config.toml
d_model = 64
lr = 0.0073
warmup_steps = 200
Each number is 500 + 40 x the weight over the matrix's rms, rounded and kept within 0 to 999. Layers, rows and columns count from 0. Numbers have three digits each.

# layer 7 MLP up, 256x64, rms 0.216, rows 232-255, columns 0-63
580465521535532449459482537515499542544550474505531523451456473568520453465569513532456530462450500586481456400494464529524494489458507561472521536531495541500479444486547465499525398467503505
508482491493501481441494510501490508455490562495559421532560489473533485542415501455488512459505455500594528521523519460472474514540478505522531515499518496461565532533512473464459517531499459
469480522444545480507484458530557492514512550525469495545522559547510407516499489517402550518547428454547510500518444469577504490492457475462519440540540464506500501578472516436513492484441593
498430471405462509426523450461538511520515526530459561508496539525440521440539437480561497485553504589522503586512548502370536452519473513508494532530507554466496487530487425488536525451494537
494438513457585458449475495470553465461483463456475533510585549490536549477499479508537472540469557550483544460478500469465517561502520501448516528531438483465506518517507530548509558500407511
529445494513497462381485471552481473585513512522531464522536504464489527503499542531492476494521508495506508446498518432490498526509485518496443465411512512531519445542522542521563605497556457
559459530469501486487530532574522511503513494467496480475510500480491522449523590464495549448509534517472526540492467528512568472500497434500511511501454493479468486482477456452566471529468515
602390545500538534408486486528578442534526427553528486485501454504462479459570453544485424528462546478455507500470565464557520454503522561471464504526504551542473401514527473519532482540450460
451558536468464504505504562420562503485497463480458558486555508536470508543422416539477501518523537507477522611551472488444491505453480491491506535486528536506471440573449544566488552477436468
500539485573488525501501442494526575412519442537551435496534476479491517508511518539471462444495466496502442549576556479500482491515494499450476537493560478611566454485520363512512500513471455
528522538480503479522442563511473480436512496549576465509507499434458469533536417394524469514499527537473506540496432544442530513525469550479504579592557551410489466499524524514502456434485508
461585491522417490452533480397414491434513450452472505508492552567503480577519422491534482571468566523482409499531537511497481573442446472502516604587544563546531456530480489477531525462462497
455520501466471569546498417491482459432586474485540480499561538461505542490478461539491419487512553441476453530546499460533569434468460470510423494483542547519554487611525528475516537434490546
545552496636536481456529468499532451501500542470486528470484488407539503427524455487367481543488497529480539471491533459476474545491436457444538507563582551518541492479488523433481490550519504
493492494478491495501521569511449433485580519501471514490541496449547442517478519544457489511474507504514465520513484479479500559425470467487521513532497513506514495508519453570519531505501469
491423516437503436459465456509491519496452527495485492558593467535535533551465533521537529461534558470491493508497514499559521474528501529504462407487477425502500461537543490426539537567492466
453455509408499533500504460576476494520477451497586522456540443533545418474543470507533509481490510509530527496538469520539512571436516521568467515521492555475468453484512537499449512512528487
609529527460486491545495446541535421482446462496524485413576471492443527492569439625498481522438496543473576433511560496547483576504515489455407518548576512390413454508438471558488482560546470
484470493522595496461486527513453491526496517518468584464469462414534496454575457448470517533464540496427535500531530501479472528497492492548448529514524494452550445513586451478507543538436546
500446502507511563497505457527501504425544543487480415520521638499459445552516529515513478514409501537479539444463450446503559557515445550470534594498535495548481486566482407439428537451458538
494456469440487465479501526580463552512559473500438439548580517495505515541513427559547434467491503507463479562517506495527426443533537478487535448520558569437472534549497503471488489496435548
553557499498479521392479508424525515527403496536563500480452510470497522455550544408457498467543455567471463529468459487481491539454512567498542538503557590403509582424499484530514544465556461
505487523511468556412433428459536564455476496518498500443589473563445552535561526474442512476449594453551578416416445487464508512478492548534462499476502474541510408517587500496542516522548533
429492471472540460479534548514475508510514442533482498473556528476487460445535533481452501549492521457488519500497543508511531479491532518451466449494558547475479534485501501465483480492523516
# layer 7 MLP down (transposed), 256x64, rms 0.096, rows 232-255, columns 0-63
538469508435459542411516516511516437523532537470476527499500512504469552518573477517546495475514473513475572454385520459557520515520430541529485510464421543475586564454529480454526451510485501
499535464513503521497515476479510537505426459546468464519475519488485451485508520491490554466503509529534498484488501477476465478550457410442537559497526569458529489527542518507461507518529533
469525573464476478454523544481515522485475474538533487496514505483511451556507473452517480470491426532521527473495532527503444523512448562525482532490500469488551467458475564505529555485496478
456515416488572552476519585538507487506586502381525482526419518455505504463543475480463516563467481448454515600514493551587492512414460559584487542495466468489426503471490534521516508514460496
467520505517450487522486511554472475515492535478528553407448511463513563510485509491495524520483529524517511574511474493438410430485536549588547453435537455490503513501470532451500497519507516
549477482522492491532491457541528502549490515502535514496467516470467513498546523417516484520527493488430533526556496466413502505511388479477505481510518479446514526464585579478461499460527525
538537509470486551487497553413528431455493474479555485497509536508442482459540539466497535462458523538473535528525477456519526475559569471511494538437495493483472435499508488503520520494585471
459539492448549482543611503469475535525487535507482484456481449431469515494528574507481527453495510523458497510498496485504463532493366469510523534458485430556522532488575526557477585454502495
526489460514516550521495517540536517495543465451522461502509451486580454524465550426522491601497471515473506493533542417488460506529491532530470546474420543415496505524460460506442553487538491
565507512442524472506462462438586478524486450503490477516490499541478520502483485538450504485520532511486493547448522502523520451498433504483454533503616484485499556552506465527572444523439510
449455514476451406470512486500474443561479545455539490525482509498493508526513513506560418459511526523492404516605487537531603505448534498589462527523552566463463558501386568500442491496512487
505559393445471464517546543502518473528496450570540518414397494501549511481571547432519548525554485588535510525443470503428510456527453442455407511485531477486439515577526586543497466474481599
440553505491535457505599553438450513522590556459506472520510492526438496559520442534524530435468469538505524437476454412477521490521465559509504503521435451528512543502551536493421465493512546
502424505533525543550572485518549489541493469500502517566508462470483526435524512455543422525507525519513456525424527477480524502503503486441510438503471520483466500577488499479436491537545486
495498443529472467500483443527528512453494508488525516460509508473506509466490504526486489458490539516538461566524477528476520495555562554518452488532466486426458534565553488481495500497472531
491483548522504516609574539447474473522464482521528509453418519507559507483521510501519511488491487536490491419488488434524508552395534471493468537518526528490541474466537471595479532374501481
428457583563510486519505475545508504510470483545508517543501475492574494396476475468538476526513521412512553468529538494454517584521434381570499510513653390506540508413492452563480569404527495
576485471450427435483510512517424586476491525447471449524517474446452558445453516470544500453565521546531499437525499527475502505583431464387515598530518499524570536509432494446570540466593554
498451500475379514484547516511568526583487514532539436491488521528500478498546516455537442522533528526607443552464510500445535489542500433472532480519529511508419478492404516487536500492479484
498477548484524573536566493519502480456433452554520508455516527400492542426480464509570475470489553546474500490529508561544396471508557514499503450445502527548577437539484447519545530482489455
509476521482478497494578519546504581470455491539470455498469517508591495538510546499538517475535526521506527480469472510493548460472469477522437551557475449457541457491468525449464447445548502
477508525496468517495549533513530477502499492561538500476511504454497511443468548501462497525511461489468486466531480522459494528519532502540508497489522546501507508481486427486468527488564448
518521422520540417492539514489501539488474494501515516451471511458603481574447570483529455560539496511480466503500565577475549553447487517440541549559425528515519482486464422510428512461473423
487452535507531460506442544489480510526519503501491545490505505520524462465528536496462511562485488427539478524525527434457553475498472551503485441535468517502537481521501546470491496466482533